Each number is 500 + 25 x the weight over its row's rms, rounded and kept within 0 to 999. Layers, rows and columns count from 0. Numbers have three digits each. The size before them is the row's rms in percent of the matrix's.

# layer 12 MLP down (transposed), 3072x512, rms 0.194, rows 1409-1430, columns 64-127
096:435514450507501484464497522481489512483503513475530468520525507492444504503497452496493530511458495490478534453489502526468522512466499466497569511524491499531460521504466491547494483498496475
096:491497500546499528528497496499465489452509507471501510486484535505499483505462459497453481505465514540488448494464489549502507488468507475507518511505529492542540449526472489473493467547455512
114:485506552494550529498482526537508515478470517480460509582486555510539445471505523513495482516487514539487505521501509469518510532498483503509507518510503514497512468490519502461505515464502456
099:485488500481508474475521532482498496496503518508492466505527513513496477459500505493519507479503511481479475484496448532464448463481539546513501489438479516499485510487522505521500541508523525
096:502489516491504514479499521479502471514442493513527495532472533521483501505510503505479462518451429487492473462521527512478482498496476499499545464506503492497499441556498510550486513461511490
103:522529499522504475510483560479502530504470517519503519535506470471466506525539540522481507534479465514486466484478550508524473474466526504498524471497492466485515499496502476499528512490469464
103:520540509473495457511534494438503512479506498553526504521479469550452506499530486513493463543450525505498479499527550488491488514493468505525496457494492539465457486498461497523485455482460500
098:463439490479491542487521513527515502513529564502506502516498544489485492486462541500503482527477537491512471486508495470536451438502484482479488536507483512532512479527499457506500512490462518
102:493501507513485479467541513492524495490455504553517467463530447511496504492494516464510501487519528490525553502505532514513491525473515503509496475506509467503528521483517523545518505470525507
098:479530499509535533507506470486526458493502499477518511509483468515539517457527562475498496472527467533506493441529498518520527497520512518506448482497582488508493556490469502484546475476462537
096:509474500499492505477484488510475470499510490507492525471449457517475503536480493431506533521512479493491491522497486520496527487507486527510516506490504499493508574509514493552518489479515519
093:484489486462501506535518500521441490485515486484496525491457495526531541527496493504531519491500491501483476503492508445498513456525496476493500518458514487534481522479473509503497522516505492
096:493462487548483451463506488519532491473494475525507496496537487480499498544532501512516490543476508523498504489479512486516486496509518521493484497497487495490498500497452490474509511538544520
098:521485521486503461494484533508470474546470474533512465510504485514496516491496494488510511513565478485516505480492450497513529498468501491501529434487455481462485546527503494520511491506518500
109:553486470497499479511506520444487514491510568513478452477504497523518474487476480548445503508530524507525524477495504488462505533493506476463498522509437520431477474460520499512500497558499544
104:541512553546509513493504484497518476508493495513511495511481548466483505538492502509479475486494492448516459472490433501473508508507472523486483486583490508551482486514518467526436496453499528
109:472535474488504500507475537499520502529516525514513512565492490478503521487496488488524515502503483540504526560465511480484474497525527551484489470517497491460486483490480506500479556479452459
107:455493470518505506519516488512514504477439480528521436475471492525564504516518497493520520523513527440512490508482489495488513527506522458512488512477477534525467505489510555521509526489495533
094:500518489515482481483480498511511457519507490484485538475479515509481551500493494483511485510505472494493473481466484469509499501471513498539464522476470497510501534498476512507503456482533515
093:487548477531455535489492545485522551478499502519512514511517497523487493488493506459485535555470475530560496515526487524531569518531499487505469494501479521544509489515450462503517498510495501
098:538512442520480510503514520487550494488517514510454504457509504466471478471479494486526485513464488469512468507510541516523506476535507484481564459492509461479468513541411485508496542494496467
092:504501484497517462519508520543508533543482487508522455457522459497464538476528524497516483460496463531536514497451470551528489471506489499487491486464497536503477518564498512471493482503479490
# layer 12 MLP up, 3072x512, rms 0.119, rows 1410-1430, columns 64-127
090:484505457464499492542517493492482475518455514513463443495533488497492539504505513449514485466490537493445504518485530470528524488485497523479472474500504531523446477479528510494502527460516527
118:578487535550557487510498496544488432487533518495492514486492460526525497493459547535531508521454480511487500546479516518533528525500466490501502484474490475466465500504498480486537497486533500
097:499489489503472511497518487533496479547511501475486519493524528528519472464489521475513489499526465567510491507487489505513530527520507455512492499536448557507491538507516515544551487499482515
097:547487531505472540471504500556453498515529477517497496495515499503459479465484507520501451520518532509524517524525491503490507491510474522498455471500512467490452544474509495517481526456521495
103:486496556537550504479542458504504501523555493488562520499498431446532522452451497507491495499491493515479573515510454490524464537527497503514508502463489462509540538506531503481468499523484563
099:467511444459472490524491465512491506517505510529539521501511494521564457485524528508423516503536484513513481495475566474488508515481500537500487515496489488549474495502498498489481435514502497
090:534496509526521498541502452499520487509505511496470461493472501493458496444524531494484514533489551521439532500466446527491553477462511496522527478502497479527498502471526527515446503502506484
106:495506511512515530539494481495506447499531468474433539487521533483559511487484492535515477515505480488504498518510466518498514541511547481490491529505446508513509522497507513460487531512467502
090:484548502499537497483486497493449505499500553490504493454508472503525501467509492515534500510515472494502527528489552494477479480500509525476492492495505509496503510467473468468435488503496515
091:489510538503468473536551465469553506508500486536466503537470548479456470545488462564477464535525504482503468477490502454523506486458482476476496500449495509502526466481453483504487521428503495
093:523486474484445530491492489537509504473470527480474514521488487526510498481478483498533525505461518487501525496501537487530462546477490521501533529484503459525497470489516481544507489475513515
102:523532559522484514450509502492487542475515527508523529499478540491484509464513500500534458499457512503491495438484509490499464460501520466511510481552534467507497509504481519486485451486523504
099:474465496508515499480532480523488574454529494502521519488466521483492523477529515475493521526444508517497503530520513481558455517509491574495495547462525415499497550493485477515499505453507516
111:517511487546511456433519488432532533479551506508501541489479472473518514468464452530516513474541500456524536452520485493505496512539482507503550479499424485527483530476510487518467504495500502
101:514500498487503479496474460490509538486488539498504481477430494486493528483461492491535513499491534456482491481502461479520506491499518529490510552499443493482487502480504530508490486492542527
109:542562474498489566483447527470520544491519502468505516514507514516507488531522500504528530493468494501502483496501529493505519480516516528501509497496514488472518513487528499494538502476489512
094:485497502519494497473556495495477463515504526450536502478497483495508484520506490541510471470484491515512484527526487480521474519476500511481504526493503500496491494468483512501532516491537497
103:501530454518481514487471497466521471449501477457479527490513511502497478482505494503475505497486518486504487498503503518512527518473528480484439475506500455494503486489463481466515492532465541
092:558482513484500499527479507477483487466469546467510505449507489490455501513505505497524484466518472510487519536508500526488489458499469518509522498483507479504467480476488497551486499520518470
106:483487522515501514480506483475507519479506497510522520534496538504515465485473544512481439481499512535526511521551486535495469507504507482479493479485551475498488497483513468488547531492518506
095:462501485531486545492488461477486472493498522500519523492499510497526535516502521508526468511471505488484464515458501500502527508489531491501494475508528490513582518454534468516513533488478520